config = dict(
    n_layer=11,
    d_model=96,
    n_head=3,
    n_kv_head=3,
    head_dim=32,
    d_mlp=384,
    vocab_size=618,
    activation='gelu',
    norm='layernorm',
    norm_place='pre',
    norm_eps=1e-05,
    positions='rope',
    rope_base=81600.0,
    rope_fraction=0.25,
    qk_norm=False,
    attn_scale=0.177,
    bias='all',
    tie_embeddings=False,
    parallel_block=True,
    init='uniform',
    init_std_qkv=0.0976,
    init_std_o=0.0,
    init_std_up=0.0976,
    init_std_down=0.0,
    optimizer='adamw',
    lr=0.00225,
    beta1=0.95,
    beta2=0.98,
    weight_decay=0.073,
    lr_head=0.00513,
    grad_clip=2.0,
    warmup_steps=468,
    schedule='cos',
    final_lr_fraction=0.1,
    batch_tokens=16384,
    seq_len=1024,
    doc_mask=True,
    train_tokens=144600000,
    steps=8826,
    dataset='wikipedia_en',
)
Each number is 500 + 40 x the weight over its row's rms, rounded and kept within 0 to 999. Layers, rows and columns count from 0. Numbers have three digits each. The size before them is the row's rms in percent of the matrix's.

# down: layer 4 MLP down (transposed), 384x96, rms 0.111, rows 69-100, columns 0-95
# up: layer 4 MLP up, 384x96, rms 0.152, rows 70-101, columns 0-95
down69 108:468552507470526441513488462500504490454476476490474485552517461451512503444540546472517567590498545519514565433521546476502397474448410492470476538457478452533463517492499452520479473569458518521494486496552506506430509416516515579589499584478455523520512523501546537480482541459481518563
up70 087:519472418531500565544494519450409523498518453446451559526494478504518516538461593483558447549494563555490427524449463518438537460462509529479537512511488484503504514497506533508552522503485526452514556441458560509588518500474433525435521524521468458458546478428450525461540467465477539453
down70 095:505490520519414446400463463531457510486465521518472408509526543453504445448522502560476513480544469481477551481565528521505470558518501547523542478496483495476527458457532515514475507533499389531502524587517429514430547529511594464470544518509589531520487563448469523495466516512472530510
up71 099:479517566480492461476442492472477452521457525542489486543547494449472489466503503525510450542496483499470511486583532529458605447524489539527513447529533522442541524491482627517510536491511550475539459476481427574510495512521535484447409486472518449420519540517408486473456560463462490499
down71 099:407613507469568493479433448538479515510479515517527513458463437474529517531514554460484530483500508528521519524488493496525551459521438458439556599472426447477476459472526452481604562485426475548462541522532472470477457520544481517460456477501530540486526490544495504540551498494485528554
up72 096:508484485455484429488460490531446437512432461499507519437527500523531451490461468537457517523467457576484475499549464479485461505413551554532502429472503554459472561501423519482491570602479475572476479456473515510531487542586544479459495492478558554491539534530420475476464478457524511514
down72 092:504462464482570532404496446508448497538524486516484516515373512500461482535454537525538566451478516509516532481515478587514531532462518520527525497504522518501522529471483448557451488518524437498485543537484428511503467530513469501544588483558448470518466514452424465412531501476511411566
up73 100:507452524487490536460431509481510457509540589475540447492555493507533445495504509581488507532554516517516472541486461576465515446548486530486476467522475573551524516511450571527505494488485497510457533494580480468494515559527527492496424532509504498486400508507369525516475556406537451515
down73 091:512543474527528550446446546512469525426446467520559477536562517475479410541546508439490470482466445512539502514533563538489417490458486470510593534430462504494556541439487421443481511434465616532522473505473520511504515526525470528493535558527544491443452533492503493477524510475519513519
up74 114:488457517523544463477495499444548495462468415468559465434551478528487505537460552600458446519430453436452458482485582508477480493448543488441506470511422530548522538581527511582482526504515518461586483495555467510531488501477492525482525519539478548517461449482530535479465491426515480472
down74 095:569450550542456513487461480459580431480559480523461515429493424602496482523542463583490496533496468493562424521423499536446529493506504512558512496517521500520471523418521553441521548553485427520464490461511543497446459492500506573513503446517515455525532482461528520482514557511487471455
up75 102:513472491539485489428495524516484484478536559459501519507437490478494458542456521436507544454499464590460497551569459502506503441473511545587527447451499490484476543521514512503524520547496504489447460445474541476469485481561492505460439566574582560459527401428483542450576516533488494523
down75 112:577559580534519492485464510559433445548515445462531571510548428438518468538480516498473495559514484489478489503531495493510424528478419499534460496485523572459487551520462492486520567495421478466400487502480473514539501535516584544496517536489492522459435586469489527485474482517451533461
up76 116:517464533579385495403501544493445500548458492509502439534476465571482459532473497530443498391564534573500529568530495545447519453481496563530494527456498435502520464468498556519510548530517497499487518505558495475524497524495533550482473491535585519498464477464481506497557421477502517461
down76 128:424463580471458575453568528468462455502517535517530532457488534516435444548545409525474530473523407512470522550552436513531487471553568467514424549499515544490490494479487528479469504481540522567446497498500561467498516566487504548495483472456464497496486533466494495539455495508433577451
up77 097:519486491461509551476489524442472489474479498577524438459476489463503538482485546443517517504459512503588485523460435519485529439499458469594548518458510529570547581494450493549578435467494518480525484510500461513512461521418547588472541442551501557475486468470432435473513508473442468502
down77 092:510595448507470530453499475488516508558492478524611496540427570451509499506551529524491486474480475487522505485455450510499503541488509547566464539494530419457517491475534543557458464541500508447486505540487529515492415494477445479401448484553516475511494471477601495494442437529507575542
up78 108:570523494565481419451476496514541434568517583472470449489597509557548517528477548552506446493558458469447481534506481444435532507533547520513452517541456506471496482483567513544482516468496486455499519508503554543522538526477536495457422496511460539528460421485484509522489518454481406556
down78 108:559536530506500495524478493542483527558541465435506494497489476525505500497477441514373512476390530446520460538495513413552473583574466546494579504487453455482489493490484529431552568521491507501497475468524494451566518486415585536515494472487460565501485514469497470536523552477502488504
up79 098:500498483533487497539468512421434509533525519519461532459551486522581468531461484429519496477540514528547517536565602463491470451533504558533493473545495567457497494494482558539461467531495446463498549476547525470450497456532455509481479568585482492528540504492426460475476434423551413487
down79 099:501535457523512553423519502478548403518534463510495543521476431417464517552489473499426521457507480437503543428508499516551539493421509493499498511552592463440523491490462543461490431461546506552541566491513506451492453553520531510457518471516574537501536509541468537478429496572528514508
up80 105:513429537487530466403426540446503473482515463521480452482490522527460505554439521519563408442480524483495487563449529441473476507477474505535489504475467516427544496498493510581526593492590471519595474539531502556567486531523434532466463487517535466523533546550517519498542496484499484532
down80 104:507446506537476459495429543480483474463470503494492533533516446485464388502462460556551504509496515468489511529500547472459524485466498541473515442533505443481469494505552494484485544566451495464572575519473546516544552508470364511520566585531564535525512472587460530503487466532471502453
up81 087:512459503555492523453475521477487474581466484446475493443519413526525512577443500476476473464479515438558462480549504527466564431519552539511453497455478541536469448551458470536537573525541527543566504433487502507458485515494483508468523498582503484439463558457490560456494408446533526517
down81 115:469462495534476491495464515411485444524494510485499520478485480427543498518433531507480502473479499515496491555488521531447514446533545460574492480465463493497502497556448506544638571523519532537589444459497515502543447540507509521454464476579534504428519481470512553512576417449549473521
up82 101:488458527526437551488527551474551435513472499483507521494518527509585449520426462513500471579471488420460520563451531521510530527503469501494470486461436590483478503517504528422552560482488486502493477402509503558527427511606516478482524572497481511472429556533524484482470438505540517498
down82 091:506469505504509448515456463517559417459551502492536511462552493512479514536482470473555463538563534470482533538507462379503456471558486497552507536533561464536491473549527457529455520432469494554498541474534564465522498469510512473535406551441475515427480425430558521496550556483496530509
up83 091:558459484585396440552534493474538492461418510580496506501563533500528461449452466528477545495506459567554513504602517490507478487491516522500529516509496429435517497460474474449538535593479556520511465454504509482510541479473470493508461487550458489463495465489472582503503444445481429492
down83 089:462471477499580516462475551542454542421579472513549504434525504482569523533490430496513465484493505419521506561428469516530565504411495456434465517484524461525520547496513578576521478539469486540532499484502500506452441535513459431514517510432552497495533467533496477472472520580555505524
up84 093:464481523455497475475449495423486512477515573523558452480524490553541515507419527548487478460506491480507502491486490473423482459423585527560462442494515494510587561587533493590493507498550493495532515498563503453542483475495510582444427553507480535493448482524458537515479507443491431521
down84 099:508469411484529470481542516459471442480470578447555544526532501475460546544451537516489441482462501544423537563514451512436486458461511454601469478527453471482512531590511481463577559500451522554497509497495542462542504525485537473445503549559499526457491517546441536468526487451540472487
up85 099:455397430526493483503606522526508474556449473529492480482477453503541467582534471511417535516484560495408487540519523552528511473477517430512522518490430473509525544475470481467537521520573516566504467481519441443532463543525529561507459464586498481509504479539512489544469444517560502495
down85 092:490472495501448488558463479510486511471523484508479547452448571498523508425493516495602495480529544498530555510501391490562470534522507527571535548512534518450478380534479473494523447492483533401529469522483523471548481447491424496516537475503530491551466476490536532478603521473452523542
up86 091:478574551515450531413524518479496461453535559524510447439529487547546448517516477543402443469514502434463559513558521531445471431413508530488538471528446500488530478465429451548475484532542494503499502522534446483515528445533471495491467545466458461531442538502441534485482432518511450536
down86 094:431464606512465538460479457491495537579482534459457465480477491427546495508471505530532606449528494490474505504475462536530511508516447458439537493463534426523576576510451488452392524478543477545528511464513490532408473554490497486483523513522535544454511519494543538523499547459472523524
up87 097:475466483485488473470488555482453475481566506433498481577504489548506487503465547535472488446485500487454487495459458543444503460577571447536459474390516507475551481507539446497488490523500558539499497477593532531479557528575488582469463438494466482495534465496451498411506518546583491541
down87 084:447584521499494501506494484484508467514458543447569491387534505530435532530486505426519489432479465471481449485460500439443550521516528518534473549527472503574551545482551453551546466546572587492466500500588487473465481538462490443518488480515542470562534517507554446526501523544473470471
up88 087:500477464488545495535578609457430462496540512473519450514526455525459405477518489510560468522554455460502475532547497516531502433522497489554504417488492586508456484515520511583544455548539517504498495473499538482433465559443458503475535527472485508484446559489507459432474514428491550546
down88 082:449560548470517469459527520488468530534469471444507605499488556480566503478520505502512515446603517542479518515516504446534504487569442462492545509570539459495487401476457493437389506536509496489479415526568538483535481482504474507510501504437559487516522500544474466500449481548542469551
up89 093:484433508512558494524513565442485490551526470512538550520556405526565494473483563422459469554459390442478551530471577572452500458476523505532477517471503500500545487566441561445550504491498528518510517526563519473491519484559560487524488474504471485422507511522485484478469505513450439465
down89 096:493467486504542587511497526528565510443410452500524494513533534496496540493495524542570488498488563521464509476514453449556501517430472479475495527566491440453406486563503491529490556489406509454562515491483467423503440569455514465462501464489499571481529551518536541497529443524474583501
up90 101:519433453551455498471397536496498496477527503545441443489581543551505383580430528584478511497551530493513468544457472530458490516554540474488474434467438486437515457437543503532502498520498536552564499460524518493483508550556527539497451493507454524508475556509543534509507501478468499523
down90 093:474459410568500494477560534546470479458600518562515432540532520521523487501590490506477537534453499519546541553513538507485514556491521490500457454521501577454515454479483480524445407547441516486474486444487538499472525515521470474482466556480517483449518446509446506464512387502485506580
up91 094:444491469510442564450540539439504462468559507528483424480458500498507461467555480520414485481487517507510526538513504486462495421498488576597442519518533491551478526513444471519566491502560505546552532516518552470566385547471484469499501530496535594470518490480466524479567514528539535484
down91 095:473506505485562532464536485536575472499565479494507526518458448498519490502503512443490556529490445509508562504454513493572473526482451548528448520496575496479534494515499529470511464510585509444540453527503428418612472508493492427570476470448466510466454529511568588484518469514411472499
up92 130:512509553500446393460545553497519438562478515492543454522534500515506527536526474480433496453527515537487523470543539494459513482432516542498408463439476506496572513443395489541524538499489469510491475467572381541503442547543554522458468494516525509486446461489484517496492558455515479530
down92 128:498505495584466471429511508490513447473505532485479547550545500479495493488491467516556531486530504488501443415522472474460468515470530502563468481485467502524513555539425407439464524519476481493451507523519503540435504453519534650454543475524526516586552466588502477495491491448559517461
up93 096:495525498570476514481448531499396486520530458474578413460559499545545473489441500492538481517542455508462531542505583587433522517472442542540495465495497499486554530473482522469493481497569473553464513471542485556495488534545502595456555505540528577550489484473540510459545496506543485557
down93 095:518561482480614515545542467504555629509433549485465509498498539387435544503517450520428500490521531565518477525459486450537494463561554447532504506489470521495486525524549514545444509457453543473544516516497536469484466525498471439433475505425476477500493530546460455510510483483489500520
up94 082:500445462480478500446457575431526494465502511566487461582602515534522482461508571527470451477468497495552450501542519463517504390516438521527519450521499527532561531442469542515512576485473440538499511508507543497465504515492488454469480485550548572509552500426452524421487480456476464494
down94 085:544538488512522516512542446472425491510468503472544512520448481510450533468460457492510432519545557487503490467429511533443554519555421470522560480551550483512504521425549468578552515478543477531454501455440482500451550441510463503493537471534473403501564470484568461549540542560491547520
up95 108:594437487499539415443457524518452451498543494497494461507562391483493471462427564498487509491521458495498449547545549518469470537437496528479439465503555539528524560523512564617537519470542506518526490487430520510522558510475485467483551487484504515508506433480499522470487409514509515491
down95 111:518470541526505487471516520497529527514461540576508453508482529492517494477521471460452512417440483482413545555480450490487475483478491528379460527609486485480602532461463461473478475467514534541559493545516556513517535433517498441507425495432490486518480484513571572500557525523544495512
up96 102:527467473467558455482469476481531460541494444540495544453527490491495478571460519483461511475512489501554569546560466438496506486420575485500412499537447519537483556582509523507529495549525523524552503542558515460505476510498449467513461474562485535361506515546468591524501477465518499547
down96 100:511554436508447642454471552552452578464453512527463476519531512539482515551513455515470459509573537504481424485494500520462469552528478458498534528537460544477504502453522486550558493437451466505444510517540518498537468517542483512477531585456536478511450488489404449535437498475518504478
up97 105:475468494473522526475470472490545440540442484533465485516521524477511468594475577578415493480439455488473527515455546545469486520460506492456517521464551499491544515489493568494561620476571484494573452523512538463490450500492519488452440537535482557417496498478476516473547509414530470530
down97 112:404491468534587475534462497456519482469530488466584506454446508466459459557487496526490506433446525548505563424498484556529499433457467486489495535537509471521539469510550484454541559468545509469521488530553458474462495479451492594497509559498475486496575556433456478515571474497565468519
up98 101:564456562499495443499548546512476509449468480544489487547519499530461470541462562487526481508492409469465504536457551637561478501472407493519428444506421512516487534467526531510564515485474502537499498425466490522545531469541496528470584519543455536455486504435485535470499498537529482542
down98 109:508475419452483525515479519514472436454499537497500515531503457525434466486512449471513453445492544472501555485490436556596551500556521539479457522547533561451554473482568482504567496452464458513466501504437532518414419492542457481550530537529478502495554505518469528550498488556572425540
up99 102:494497536495496428476517461511527464492518459469526474503536448503653477510387532496527467557485455459481470501473522556509553494524479472502493425498421453489548522511502481490521523507577519514532479476513479498496544521506522550504487467534463588479440501436570492524539422462590500534
down99 104:538500565561485498491474582428537518527531517511507520468499463523533453412561491538457543500514533476472501426539485471462514515531512599502468483414509493465480517443517486519416491475493539480556498479496476518491519385447532474494548520467499437509470567574513462448536522498422494547
up100 109:519441424517534488395547552435509466494412522521587497525464490562511519472432526501494461485495554520514470480489516473501504507471510448471535451543480541503572463525468499604595492470445542496483483486500471508510472526530515571487506426525479573467505513517434528528580505553505517501
down100 104:509474492627553475444534525351551480477433536480584484475446467490508539469478532456547432420495455499543477480503533516531453544529475483550471529532503529477508512474489504501529511502447488418434452494528512569526513502533543524482516569528522521447535537516474488510526469520509465482
up101 098:590511494503495537502495523476499483553528493480470463515489527543514522529513602536493523476493426541444526489511513504406517469456498434428505481439500479459469508517568557524526533531486487459529438535456563493515521536515543405513397521498493531465486422409497553484554531551545471505